config.toml
hidden_size = 256
norm = "rmsnorm"
norm_eps = 1e-05
qk_norm = true
attn_scale = 0.177
parallel_block = false
init = "normal"
lr_head = 0.00765
max_grad_norm = 1.0
decay_fraction = 0.711
final_lr_fraction = 0.0
doc_mask = true
dataset = "wikipedia_en"
Each number is 50 + 12 x the weight over its row's rms, rounded and kept within 0 to 99. Layers, rows and columns count from 0. The size before them is the row's rms in percent of the matrix's.

# v: layer 3 attention value, 256x256, rms 0.15, rows 203-255, columns 0-31
# o: layer 3 attention output (transposed), 256x256, rms 0.135, rows 203-255, columns 0-31
# q: layer 3 attention query, 256x256, rms 0.195, rows 224-255, columns 0-31
# k: layer 3 attention key, 256x256, rms 0.192, rows 224-255, columns 0-31
# up: layer 3 MLP up, 1024x256, rms 0.229, rows 0-14, columns 0-31
# down: layer 3 MLP down (transposed), 1024x256, rms 0.118, rows 0-14, columns 0-31
v203 105:66 50 45 32 34 55 56 39 39 68 55 44 53 56 49 53 45 51 60 68 55 57 40 48 45 65 56 37 48 64 58 55
o203 100:44 40 47 45 76 64 33 72 40 40 47 56 52 40 72 41 43 62 23 22 64 35 44 53 70 61 42 47 55 38 52 52
v204 098:33 40 56 56 32 51 53 36 38 37 44 31 45 57 49 67 60 63 38 28 60 47 64 47 38 49 62 46 33 58 36 31
o204 102:56 59 59 51 52 45 47 54 57 52 75 45 37 23 67 49 38 50 50 49 60 51 47 54 53 42 55 58 54 46 49 31
v205 095:62 64 42 57 51 34 44 45 27 45 40 43 36 45 49 40 62 51 64 58 56 34 64 46 41 35 51 40 37 37 59 54
o205 096:36 51 63 22 53 76 73 46 68 49 54 65 68 62 43 60 55 61 35 26 49 66 28 56 69 56 41 49 60 61 43 44
v206 102:56 66 52 23 66 64 69 52 47 49 51 53 59 51 38 44 53 36 50 41 52 34 65 44 32 53 55 34 64 41 69 45
o206 097:41 29 53 60 59 16 46 46 55 68 45 70 43 87 63 49 56 44 49 53 38 57 48 65 62 63 49 49 52 34 42 46
v207 089:42 65 40 69 40 20 36 49 52 55 81 65 69 39 30 50 25 48 62 60 43 64 62 40 66 48 54 37 57 50 54 77
o207 095:48 51 68 45 42 63 63 53 47 59 50 61 34 40 55 36 63 31 33 46 59 53 71 63 51 65 33 69 40 27 33 40
v208 096:28 43 34 45 52 38 51 52 56 48 49 74 31 47 67 55 48 50 39 50 63 47 34 31 67 45 48 42 55 36 48 66
o208 096:73 39 59 37 14 50 62 41 43 26 32 28 69 39 41 36 36 73 28 51 43 46 63 51 44 52 39 54 60 48 45 51
v209 107:53 34 51 48 65 42 68 33 42 28 52 37 36 56 43 52 59 51 65 30 51 47 34 64 56 52 54 52 34 36 56 48
o209 117:36 66 69 40 39 72 55 42 83 64 55 63 57 55 46 53 49 61 49 83 43 29 51 41 63 55 40 71 53 67 39 62
v210 106:67 40 47 39 44 48 44 58 61 74 53 61 47 46 71 54 71 36 42 50 37 64 37 43 46 41 56 51 51 53 56 40
o210 102:43 68 65 76 31 45 48 41 69 60 42 50 52 49 49 58 63 65 38 63 65 54 62 45 43 54 60 42 51 41 48 48
v211 093:47 25 59 58 32 68 46 30 66 70 41 28 64 44 76 40 65 64 55 48 45 50 44 51 36 56 38 60 59 47 48 34
o211 089:46 56 36 49 52 58 44 36 55 58 62 43 33 47 54 52 35 68 60 55 55 51 51 72 53 49 66 20 39 59 69 54
v212 099:58 42 56 41 25 39 40 59 62 66 56 59 55 62 53 47 28 42 54 62 47 50 50 45 56 39 44 34 45 46 35 63
o212 096:34 44 41 47 49 65 53 62 37 44 57 38 52 62 55 66 62 54 59 41 58 47 50 43 54 68 55 55 42 37 53 45
v213 102:52 61 49 70 49 56 51 55 48 39 46 64 44 41 50 34 60 41 55 43 42 51 35 51 46 51 54 43 72 47 60 49
o213 102:76 31 57 43 28 43 63 52 56 57 51 45 40 58 61 74 49 55 44 49 52 63 62 39 38 60 56 47 34 49 65 60
v214 092:45 53 51 27 55 41 36 65 51 67 62 38 51 53 26 38 47 56 59 37 55 53 61 42 42 39 65 57 65 41 56 47
o214 094:49 34 45 47 33 17 37 46 49 62 47 37 34 67 50 49 56 47 53 60 34 42 48 70 58 46 30 34 30 53 57 55
v215 092:68 44 47 33 55 31 58 50 25 49 44 46 50 22 47 66 48 63 45 43 69 55 56 67 54 32 44 59 42 41 55 54
o215 097:37 50 65 47 41 53 54 61 55 43 69 53 46 39 48 42 49 43 62 66 30 51 38 26 51 46 63 82 48 61 42 64
v216 102:37 58 55 58 72 50 54 38 39 41 42 30 37 48 63 47 32 45 40 33 48 22 55 46 63 58 49 46 50 45 42 63
o216 107:45 42 52 51 38 57 65 39 54 42 81 55 67 46 50 61 52 60 61 54 47 40 37 60 53 30 42 43 54 50 68 55
v217 097:41 46 39 51 64 31 66 59 56 80 56 62 37 39 48 61 41 58 50 52 21 39 56 36 47 57 79 28 52 61 63 62
o217 102:40 50 40 64 43 37 35 50 35 60 58 40 24 44 43 60 64 40 47 41 56 60 50 72 34 35 39 47 60 20 66 44
v218 096:67 38 35 11 36 50 75 71 32 53 45 42 62 44 62 75 45 55 48 51 50 35 66 50 49 56 43 40 49 54 46 51
o218 096:46 51 66 47 67 58 35 56 60 48 44 46 47 65 43 30 65 55 58 60 54 54 59 57 24 39 53 39 49 43 46 49
v219 101:51 41 46 56 73 45 61 51 60 38 45 54 65 57 48 38 45 53 78 71 67 61 45 40 35 47 44 37 57 50 74 62
o219 100:49 38 45 55 38 55 11 51 73 59 61 47 45 41 43 55 54 38 45 54 37 61 68 76 48 41 72 58 46 57 43 39
v220 100:57 42 66 46 58 56 63 48 31 59 57 48 35 47 39 48 59 36 65 50 36 57 55 52 43 70 48 42 49 41 49 50
o220 094:35 66 39 41 35 52 35 49 57 55 53 47 36 46 54 42 51 45 56 58 55 59 51 43 51 36 54 56 43 53 66 42
v221 104:51 63 55 39 60 48 59 46 56 58 40 57 58 45 45 77 39 50 68 29 51 66 53 65 49 27 44 45 52 70 44 39
o221 098:37 49 52 71 51 62 52 44 44 38 71 40 49 43 36 35 67 65 49 53 44 47 44 54 76 67 45 49 46 56 54 42
v222 100:63 36 74 46 70 27 45 60 59 27 53 45 47 52 42 60 46 31 54 49 58 45 58 59 44 59 84 61 53 37 46 48
o222 102:33 62 35 48 33 40 36 68 49 59 35 42 43 44 64 36 54 59 57 57 56 60 59 36 49 37 52 35 27 46 48 47
v223 101:87 32 45 40 38 55 46 58 27 71 56 49 49 70 54 59 61 57 44 36 62 74 64 50 51 43 29 54 78 31 52 54
o223 103:42 45 71 48 90 24 50 57 43 40 50 56 50 46 56 38 48 35 68 41 46 52 50 39 42 53 61 51 34 37 30 33
q224 095:61 26 47 70 38 71 60 79 39 56 35 32 51 58 41 46 60 48 60 36 43 62 40 51 66 53 36 14 48 64 33 54
k224 100:49 47 55 45 51 48 47 50 48 32 59 56 29 48 62 55 55 54 54 65 55 43 81 59 40 38 56 50 43 47 50 49
q225 102:69 41 55 43 70 48 63 55 49 65 44 58 38 50 33 49 33 61 53 61 43 46 35 44 41 66 42 29 58 49 60 60
k225 096:28 46 59 39 60 36 45 55 37 74 39 51 47 53 42 69 30 68 39 50 43 60 33 63 85 38 48 51 47 37 49 39
q226 103:54 34 28 59 33 72 52 54 60 73 44 65 53 53 38 54 45 53 68 55 45 52 52 59 39 59 43 46 23 61 40 59
k226 098:48 33 58 54 39 47 46 69 50 34 47 47 65 49 57 49 57 35 51 50 60 66 52 51 48 50 57 26 51 60 36 26
q227 104:59 21 36 47 41 63 43 39 42 49 44 67 43 57 48 21 43 36 60 54 71 51 53 47 45 40 37 46 62 47 38 52
k227 106:62 35 56 57 58 36 49 43 50 49 58 53 49 53 62 77 31 77 46 55 60 43 65 68 55 33 32 59 47 40 53 57
q228 098:70 39 41 62 59 48 31 47 51 54 45 49 56 53 34 52 57 61 51 50 69 49 42 58 22 44 76 45 59 62 49 59
k228 101:38 14 65 40 47 56 48 52 55 62 44 51 49 49 46 58 58 57 73 67 45 52 55 64 77 59 43 58 41 58 46 58
q229 099:44 40 39 68 49 56 51 16 70 58 41 46 64 31 57 33 33 73 42 64 44 43 39 65 50 39 50 39 47 54 59 36
k229 103:61 43 34 66 53 69 54 58 37 46 52 74 74 51 51 46 38 49 59 39 54 72 48 62 58 49 54 33 60 39 43 44
q230 099:42 43 40 54 68 39 52 56 26 56 44 81 53 51 36 50 67 50 69 44 46 38 34 44 33 59 57 53 57 50 67 49
k230 100:41 69 62 46 62 30 50 48 27 56 48 57 37 47 57 69 31 61 42 56 45 36 36 54 62 58 66 57 62 51 51 54
q231 103:41 54 59 46 61 56 54 51 32 60 52 58 63 22 70 53 49 47 48 53 31 41 60 27 39 54 50 42 19 60 50 69
k231 098:40 61 47 60 32 57 36 49 39 40 51 57 31 44 53 44 38 34 45 34 45 53 77 55 41 72 44 37 54 41 49 45
q232 106:67 60 64 70 43 55 46 72 33 55 48 40 40 50 32 52 28 69 50 59 64 59 52 76 55 48 40 67 61 48 42 66
k232 107:68 52 57 79 45 57 53 60 42 51 32 46 46 33 54 64 65 37 45 44 43 56 64 58 68 81 45 42 35 84 30 67
q233 102:57 71 32 53 40 41 75 23 54 64 43 17 45 59 38 44 50 59 55 46 37 59 50 53 51 55 59 34 43 53 51 53
k233 105:41 49 51 71 65 57 36 76 40 56 43 43 45 65 68 50 57 36 62 67 52 50 57 60 25 50 56 55 48 48 37 56
q234 101:43 41 49 61 65 38 71 32 36 47 48 38 39 65 67 47 64 52 43 31 57 68 49 31 68 70 47 45 48 35 70 51
k234 101:59 32 44 35 44 52 50 63 62 65 51 70 42 56 57 43 39 53 24 45 50 48 40 33 50 44 59 50 53 52 45 19
q235 096:60 50 50 46 47 62 83 43 62 54 32 73 20 47 83 66 57 49 63 54 58 59 45 35 66 27 49 54 56 69 49 46
k235 104:38 47 49 66 45 32 55 46 55 50 59 64 44 48 65 60 70 43 38 72 50 64 59 67 52 66 79 40 43 51 41 77
q236 099:65 39 53 55 47 54 65 73 34 57 62 55 48 52 40 63 46 66 72 36 45 25 42 50 67 65 38 58 65 44 59 42
k236 106:53 51 66 64 47 44 45 57 63 71 42 36 35 55 28 34 62 56 37 45 64 61 46 47 46 45 45 69 46 54 60 43
q237 107:46 53 56 52 59 59 53 47 43 34 42 38 70 41 51 63 43 52 57 61 60 30 71 48 29 63 47 23 61 38 53 52
k237 109:68 49 41 43 38 61 59 72 51 68 32 46 45 57 45 52 49 38 45 52 71 60 50 39 61 61 55 26 28 51 41 44
q238 103:53 43 65 59 63 40 30 59 50 40 41 42 62 72 60 63 54 43 57 51 66 26 48 73 43 52 51 72 55 38 49 50
k238 103:58 51 65 47 59 48 55 39 42 56 70 60 66 62 76 46 54 42 58 41 49 41 44 52 35 37 53 47 53 49 58 30
q239 117:61 53 63 63 67 42 24 61 56 55 41 49 46 53 56 44 64 51 40 34 77 64 44 64 63 45 52 48 41 66 63 61
k239 109:72 37 22 70 49 57 39 49 44 26 22 48 45 39 35 25 53 59 32 57 52 64 42 63 42 39 34 77 44 42 43 50
q240 096:54 46 73 42 80 30 54 42 40 63 38 59 57 61 39 56 56 63 33 36 61 35 42 54 60 58 41 51 50 51 69 56
k240 110:35 32 69 37 37 26 67 56 57 73 36 27 44 75 54 63 55 97 71 51 57 49 40 60 41 42 48 40 58 51 57 70
q241 106:45 26 39 34 41 56 40 85 43 46 52 56 51 47 57 42 64 45 38 46 46 41 42 39 62 67 56 50 30 81 30 61
k241 110:52 38 52 66 42 46 63 56 45 50 33 34 46 40 78 61 65 40 40 68 53 54 64 55 50 42 52 49 31 56 43 53
q242 105:57 61 43 48 30 54 63 39 39 47 35 42 72 59 49 29 54 49 39 49 19 49 42 53 37 22 58 34 42 34 59 46
k242 111:55 65 27 45 44 72 51 59 30 50 50 74 46 38 59 43 37 64 56 71 65 55 70 34 44 54 58 44 50 33 37 38
q243 107:43 35 51 26 49 53 53 36 28 50 34 48 45 69 53 49 36 35 61 44 40 45 59 56 33 45 51 50 46 61 50 42
k243 103:46 69 56 60 60 45 32 55 48 39 50 57 51 40 41 36 45 27 48 46 60 40 48 51 54 41 45 38 61 76 51 41
q244 112:54 50 75 44 47 43 47 49 67 64 47 47 45 85 41 46 65 66 63 47 32 28 36 59 33 53 42 62 64 66 74 54
k244 110:58 29 49 21 33 33 49 45 32 65 67 61 54 46 46 38 41 69 52 40 65 28 87 45 52 43 26 68 57 66 43 43
q245 106:59 46 57 54 56 55 80 51 63 56 51 64 66 36 60 60 50 57 34 60 49 51 40 50 31 55 37 57 63 67 43 45
k245 106:72 61 37 60 53 43 42 40 50 49 55 40 38 49 58 39 35 56 44 33 57 81 73 34 55 43 29 53 54 62 38 43
q246 116:46 57 31 54 63 45 38 52 55 62 41 82 50 42 53 47 60 38 56 52 52 47 44 57 33 61 25 39 59 50 49 52
k246 111:57 50 43 24 51 36 25 40 53 90 57 57 71 56 43 47 53 58 66 48 56 59 47 64 61 35 44 47 44 54 56 64
q247 109:56 48 56 43 59 69 26 54 47 54 59 38 28 60 56 45 30 65 39 45 45 42 43 50 55 34 32 60 62 66 67 44
k247 105:51 46 55 75 70 35 37 52 53 58 67 62 68 59 72 49 36 49 35 29 31 58 54 40 46 48 56 70 54 50 57 55
q248 114:53 46 56 39 40 39 38 43 32 44 60 46 27 35 68 39 38 49 78 48 52 50 39 51 31 52 37 49 55 44 52 30
k248 111:42 45 48 61 58 50 48 54 52 58 53 43 54 47 71 52 67 52 48 41 42 45 48 48 43 62 49 55 62 76 44 45
q249 110:58 54 57 58 51 38 45 34 22 56 68 55 39 49 57 46 40 65 37 47 57 33 53 70 49 46 30 51 58 63 55 42
k249 111:41 61 51 39 51 39 37 56 27 40 54 32 53 46 49 46 81 55 43 48 53 65 64 49 57 31 56 43 55 41 44 43
q250 108:58 43 72 42 62 54 53 50 60 42 55 81 50 48 49 28 50 38 27 51 40 55 41 55 61 44 70 45 45 44 57 39
k250 110:58 65 70 67 30 48 44 41 56 49 55 54 69 50 56 73 38 49 45 48 52 72 45 50 60 64 43 50 42 64 37 50
q251 106:69 44 46 66 54 53 44 26 57 42 60 69 32 45 47 41 51 50 37 49 60 71 44 74 38 33 47 55 60 64 58 31
k251 105:67 35 35 67 69 60 63 47 40 57 56 58 70 58 71 50 58 61 38 57 41 59 61 68 52 47 31 55 62 49 54 29
q252 114:61 41 52 68 55 38 62 45 59 77 62 34 45 42 34 43 34 71 58 57 65 74 46 35 44 50 48 71 43 53 47 58
k252 109:66 67 67 38 58 45 42 48 59 28 79 68 64 52 37 43 62 49 42 55 52 46 60 67 44 47 82 58 41 41 50 60
q253 109:51 54 57 32 22 59 65 67 40 46 57 32 53 62 51 45 57 31 60 43 20 56 46 62 69 66 55 22 40 49 42 52
k253 110:33 52 53 45 61 36 50 37 45 65 48 57 39 39 66 61 51 32 27 42 75 45 61 48 53 50 43 46 67 66 45 68
q254 105:65 63 36 38 53 56 69 35 62 67 20 59 38 32 62 50 51 61 27 38 61 73 61 70 44 40 60 68 58 65 47 64
k254 109:50 36 49 57 57 60 40 47 40 36 58 55 36 61 71 54 59 56 60 49 63 54 60 57 60 37 42 39 55 70 55 39
q255 116:43 56 40 46 74 52 58 57 66 52 54 48 72 45 48 61 40 49 53 49 42 56 50 49 35 66 60 50 71 55 63 48
k255 111:41 27 36 85 49 60 54 57 71 46 76 50 58 56 55 53 35 39 59 34 36 34 64 49 68 59 44 35 40 55 69 50
v224 097:66 60 50 56 53 64 69 65 40 58 31 65 47 54 63 42 37 48 42 55 63 54 41 42 37 69 32 54 44 55 65 41
o224 098:37 47 42 42 48 35 39 53 42 44 58 43 43 49 48 61 44 73 70 52 54 43 42 71 44 40 51 26 20 28 41 57
v225 100:65 54 49 29 34 67 37 31 61 52 65 41 72 54 48 65 54 55 54 66 64 56 45 29 65 59 56 55 55 32 57 44
o225 101:41 38 69 61 57 51 40 56 39 64 46 64 43 45 44 57 58 54 38 42 62 41 44 62 52 25 54 58 49 50 75 54
v226 106:40 40 54 48 54 43 64 42 55 64 50 70 70 31 57 41 47 50 53 43 41 42 34 72 47 51 35 65 48 44 46 48
o226 106:36 44 48 47 52 47 57 41 43 70 41 65 71 52 55 38 62 38 67 60 59 49 58 53 50 60 56 29 51 43 61 40
v227 102:31 37 41 46 56 58 43 53 44 52 46 42 52 61 46 48 51 67 51 58 60 53 39 36 67 70 53 57 29 48 58 48
o227 107:42 53 38 47 66 35 44 45 49 63 79 60 33 60 51 46 56 49 56 61 64 67 37 53 46 36 37 45 57 29 51 34
v228 098:63 44 47 36 51 43 54 61 57 60 40 62 47 51 56 51 48 66 61 49 40 57 32 74 53 47 45 66 63 38 53 32
o228 095:52 56 48 56 43 38 35 38 54 47 50 49 47 34 43 53 46 41 53 68 41 47 43 30 46 50 41 36 36 46 56 52
v229 095:26 68 62 77 50 43 43 18 51 58 57 38 40 58 42 53 39 39 49 56 54 46 49 50 56 34 46 61 63 58 49 45
o229 095:76 54 43 41 57 36 60 54 50 52 50 50 75 71 60 43 73 47 43 44 62 49 69 42 49 49 63 46 46 39 53 46
v230 107:32 32 74 40 33 39 67 66 43 22 41 47 58 67 38 57 48 65 54 60 53 38 63 38 39 51 58 63 46 71 39 63
o230 104:49 62 45 49 49 65 47 68 60 46 67 63 34 40 55 63 60 27 46 44 46 57 65 60 49 64 51 54 46 33 41 42
v231 106:30 29 51 47 65 53 28 66 27 44 73 51 35 51 57 48 47 32 60 51 64 44 40 62 62 60 50 46 36 51 40 50
o231 103:68 66 65 54 43 50 63 58 64 33 50 42 60 55 67 51 49 37 34 65 49 41 57 69 42 55 35 42 41 37 54 55
v232 096:44 35 64 53 51 40 53 45 43 62 49 40 31 53 41 60 68 50 40 28 47 54 35 40 34 50 73 51 29 45 55 34
o232 102:54 42 59 45 61 55 43 40 48 64 26 70 39 47 38 50 61 41 36 61 68 56 50 56 46 46 24 46 67 32 40 60
v233 105:39 56 47 59 55 48 69 59 63 41 36 46 64 48 33 49 63 62 53 74 32 53 49 51 41 42 63 54 54 49 60 60
o233 106:62 68 50 52 62 27 60 32 59 55 53 66 30 27 56 25 59 53 47 45 73 48 32 49 31 40 36 56 43 58 51 34
v234 107:65 45 44 42 52 59 81 67 63 46 37 45 47 53 39 43 24 49 67 38 38 34 55 02 46 44 40 53 42 40 48 54
o234 104:49 74 52 60 29 66 36 49 61 59 55 51 57 58 47 64 47 50 53 54 66 60 36 86 56 47 51 41 41 60 36 40
v235 102:61 54 32 41 49 65 35 61 55 53 34 62 55 81 62 74 25 62 28 56 38 55 35 46 48 48 60 41 49 46 41 46
o235 095:68 13 36 58 27 46 32 44 35 50 36 60 55 31 58 28 46 54 76 46 58 66 50 74 50 55 63 64 41 48 46 44
v236 102:52 43 50 36 52 60 54 51 56 53 38 49 41 54 48 47 37 76 54 50 49 55 61 33 37 57 34 73 40 60 62 73
o236 096:48 40 55 34 56 65 42 50 62 69 45 58 51 47 41 49 71 74 45 48 39 45 65 23 78 27 64 50 46 52 42 61
v237 103:56 26 58 53 55 43 54 70 41 66 52 50 50 52 49 42 45 47 51 39 55 33 48 46 66 52 60 56 43 79 64 66
o237 099:51 59 78 60 35 51 34 38 53 56 43 42 55 46 42 50 48 42 47 54 58 67 52 55 49 40 67 61 36 38 46 44
v238 108:38 38 61 40 45 31 56 27 57 60 30 58 49 54 44 74 52 35 24 52 54 22 59 46 37 49 37 44 26 33 53 55
o238 103:46 34 57 56 29 61 36 86 42 52 48 59 67 49 37 47 46 41 56 44 63 49 21 63 51 54 73 48 56 53 43 32
v239 110:63 68 70 60 44 46 26 53 43 47 45 48 47 40 64 57 37 36 54 49 32 60 52 50 44 48 35 64 47 60 56 51
o239 108:86 39 40 47 53 31 47 57 59 53 46 47 54 63 44 52 52 57 50 40 57 34 61 47 50 52 52 39 46 37 44 32
v240 106:31 43 61 68 45 72 55 50 39 38 40 49 41 44 40 58 48 35 21 60 46 52 32 39 56 45 63 50 62 37 54 66
o240 101:45 56 31 57 61 29 58 72 55 42 60 46 24 49 46 54 42 69 50 64 45 59 62 46 57 53 54 41 73 43 48 52
v241 100:57 42 52 43 64 44 68 55 52 67 38 43 52 63 51 48 61 47 41 32 54 63 68 29 46 54 39 63 63 57 50 61
o241 107:37 43 38 46 51 58 64 63 53 41 50 74 68 57 44 35 60 62 38 25 39 43 60 55 62 57 53 55 52 60 53 65
v242 097:42 74 69 53 47 73 51 41 51 51 68 42 60 44 44 42 47 44 66 54 40 32 46 37 52 32 51 45 66 47 71 40
o242 103:54 48 58 77 74 29 46 63 58 31 37 41 45 52 53 46 42 64 31 78 63 63 52 50 51 61 51 47 63 46 60 58
v243 108:36 49 42 53 78 57 50 57 65 36 60 40 32 50 49 48 23 56 46 67 39 33 42 53 37 35 60 44 51 48 50 57
o243 102:66 50 62 50 38 62 44 58 47 34 33 52 67 27 34 51 55 54 73 47 46 64 58 52 72 47 55 39 51 48 44 68
v244 096:61 39 51 54 57 52 46 74 65 59 50 57 55 70 40 53 41 61 50 44 51 41 53 51 42 62 63 63 71 74 54 44
o244 098:38 51 52 49 61 38 34 44 52 43 52 43 57 38 42 43 43 45 32 76 60 68 52 45 59 45 42 40 37 36 51 84
v245 101:48 63 55 48 79 64 46 38 37 40 62 38 53 50 52 53 55 43 51 53 48 47 66 50 45 43 41 66 34 34 45 41
o245 103:54 26 37 48 36 25 61 37 50 63 25 41 33 32 48 42 27 56 47 41 50 70 52 49 43 36 51 56 54 49 68 60
v246 099:62 52 58 50 43 58 44 29 55 41 67 52 64 59 43 58 62 46 45 56 75 53 68 47 32 31 43 53 47 71 35 59
o246 099:37 54 39 41 58 80 58 70 35 42 55 54 50 58 41 47 48 65 34 55 54 47 27 36 54 53 50 50 60 61 31 41
v247 110:42 47 49 56 32 48 55 63 50 47 60 40 59 55 65 42 31 64 41 48 66 58 55 38 43 68 53 65 46 32 69 30
o247 113:59 42 47 50 57 41 53 53 52 56 57 39 70 41 60 55 50 80 44 58 38 67 59 46 42 37 63 41 51 62 36 62
v248 095:58 35 57 16 51 51 55 61 33 40 51 46 66 71 32 64 81 67 60 55 40 48 43 38 45 56 52 61 43 39 38 59
o248 096:44 48 28 40 27 62 21 68 63 45 38 41 43 36 52 55 45 40 32 60 68 41 61 47 31 33 54 49 62 37 49 72
v249 104:58 42 45 42 68 65 34 51 50 45 37 44 33 40 55 74 47 53 45 48 34 68 60 70 59 60 47 53 44 54 40 60
o249 103:51 57 39 48 36 48 33 43 47 50 80 46 60 28 63 25 39 33 44 54 48 30 55 51 53 36 43 68 35 61 72 63
v250 097:63 33 32 60 44 40 69 41 58 46 49 50 78 55 50 45 62 44 49 48 55 49 57 39 45 73 52 57 36 23 54 45
o250 102:55 43 67 40 38 46 34 40 55 55 39 70 30 41 29 41 58 37 45 53 44 31 32 58 51 53 51 52 35 36 44 50
v251 097:53 46 54 28 43 30 68 33 46 28 24 40 49 40 64 53 52 37 56 47 40 29 37 40 57 51 52 60 48 60 46 38
o251 096:55 59 37 59 79 55 28 75 61 50 57 41 46 41 58 52 34 39 50 34 54 58 54 49 57 59 25 37 34 43 47 63
v252 093:49 50 70 59 57 47 57 38 60 46 34 25 51 40 68 59 52 72 44 70 54 45 52 70 62 64 37 60 67 42 50 69
o252 096:71 43 62 56 25 56 65 74 45 53 60 65 53 38 34 48 52 30 43 47 55 56 56 40 56 50 40 54 57 47 46 34
v253 105:46 22 58 63 55 42 54 37 41 50 63 46 46 49 59 24 59 46 61 47 53 43 56 35 31 57 43 50 58 66 67 56
o253 096:55 57 54 52 53 50 40 58 46 54 52 53 56 37 37 65 46 24 56 46 28 55 37 54 52 40 50 35 50 43 45 46
v254 101:30 33 55 29 62 54 57 61 61 70 48 51 51 59 27 44 34 58 66 62 47 63 56 45 53 68 40 52 35 52 64 57
o254 097:49 58 50 55 48 50 40 33 65 48 59 60 62 45 69 42 49 60 47 60 53 49 41 49 57 41 50 43 54 46 62 50
v255 093:11 72 57 41 57 68 45 51 57 65 49 57 46 66 63 71 53 39 28 40 49 64 57 52 30 52 36 36 51 41 46 41
o255 098:63 32 49 50 30 22 57 46 28 42 50 50 64 43 47 41 56 69 39 61 59 56 63 59 55 55 37 46 38 36 41 65
up0 102:45 61 42 74 44 46 55 64 66 46 45 29 44 44 56 59 46 52 57 36 14 49 39 34 50 29 48 53 44 52 45 64
down0 106:28 57 50 29 50 54 42 42 42 67 48 35 57 42 26 26 52 56 35 43 38 56 82 53 38 54 20 60 64 60 66 48
up1 105:21 49 51 53 64 71 41 55 33 64 52 47 47 56 49 57 55 41 62 52 50 55 58 65 49 39 47 50 28 67 62 31
down1 110:63 34 55 59 59 38 59 52 61 39 48 21 48 69 54 67 43 48 59 69 59 34 44 47 47 70 43 44 72 59 17 56
up2 095:41 55 66 66 47 53 53 78 58 41 61 39 73 52 53 54 49 48 51 50 43 47 37 45 44 41 21 39 30 37 45 39
down2 097:46 58 63 41 45 59 45 77 46 54 55 31 45 61 43 37 30 62 65 55 36 31 56 60 68 61 46 40 72 56 54 64
up3 106:65 23 52 44 50 49 71 53 49 53 46 49 76 55 57 42 42 40 91 56 49 65 69 46 62 49 42 53 69 65 53 47
down3 104:66 39 44 30 30 57 62 36 53 66 52 49 66 14 31 54 60 45 54 30 69 64 42 33 33 57 32 39 56 38 58 25
up4 097:62 50 41 59 48 55 85 48 46 57 56 30 43 57 40 69 37 46 51 39 16 44 58 37 35 90 46 51 50 55 72 35
down4 095:39 47 20 55 60 46 30 54 53 42 27 44 61 46 49 51 56 46 48 64 72 52 42 68 58 39 61 58 53 24 60 50
up5 096:60 68 59 33 55 47 40 52 60 33 59 51 43 50 58 49 47 41 48 28 49 59 58 69 45 45 55 50 51 39 61 50
down5 093:44 51 33 44 60 70 68 55 24 59 59 55 54 54 29 57 49 66 54 63 65 54 38 58 50 65 38 41 44 58 49 46
up6 104:37 47 50 76 57 45 49 53 53 59 66 66 45 52 67 50 56 59 35 60 55 52 45 52 45 55 51 53 63 56 35 58
down6 104:32 50 37 54 59 52 62 49 41 63 42 61 61 54 49 52 31 64 46 72 58 70 54 62 51 40 54 42 38 48 50 48
up7 097:58 43 44 29 29 72 72 39 39 61 41 51 59 55 45 39 83 27 32 51 81 59 36 47 68 72 59 47 30 44 57 54
down7 099:46 51 53 45 68 60 39 44 35 14 58 64 61 55 56 41 52 58 61 21 34 66 51 55 54 44 60 34 76 35 71 46
up8 099:56 29 88 46 58 40 37 33 62 60 59 61 33 54 54 39 31 43 77 64 48 26 42 60 67 48 43 35 59 47 52 60
down8 102:13 33 48 51 58 31 54 54 48 64 52 53 69 53 47 55 35 55 56 45 25 38 36 35 52 49 63 28 64 82 48 51
up9 115:55 50 41 57 45 45 60 61 56 48 60 50 75 70 46 58 45 38 31 31 63 68 44 56 38 47 36 55 63 68 25 38
down9 109:77 31 30 61 39 37 19 54 51 63 47 62 55 60 53 56 41 54 21 53 55 45 32 59 56 37 25 39 46 40 33 53
up10 102:46 59 36 50 40 69 54 53 57 55 56 71 46 57 63 37 51 48 32 46 66 46 54 59 73 51 42 47 48 61 41 40
down10 091:46 38 32 35 35 46 58 48 50 55 42 49 21 49 73 56 48 82 38 37 50 49 31 46 57 71 45 49 44 66 49 40
up11 099:58 54 61 57 32 50 49 31 37 32 65 64 61 42 43 62 47 48 40 48 64 63 50 39 34 55 57 30 35 49 45 36
down11 099:26 52 68 49 68 26 43 58 61 54 68 43 52 62 71 57 33 82 40 18 40 61 56 43 41 68 54 72 42 51 68 39
up12 101:56 82 60 36 51 41 34 79 48 35 36 26 54 47 36 30 59 47 43 70 70 53 57 54 59 47 48 30 67 45 54 63
down12 098:36 46 58 58 45 50 41 49 51 52 34 66 51 45 65 62 22 22 57 34 40 40 54 52 48 64 47 31 48 57 58 58
up13 094:50 42 61 77 59 42 41 51 58 76 63 47 56 46 49 62 43 50 51 27 56 59 48 44 29 50 58 45 44 55 60 36
down13 093:45 55 69 46 53 45 62 64 35 46 56 67 56 46 51 54 36 48 46 61 44 56 40 41 33 42 49 40 37 37 50 59
up14 097:63 65 43 54 49 39 56 59 53 45 48 80 43 66 55 59 59 75 47 53 47 53 43 54 51 58 43 73 17 50 50 37
down14 096:53 48 42 62 60 47 50 49 32 48 51 44 62 48 70 49 49 44 44 61 31 55 51 59 40 52 47 52 53 60 42 75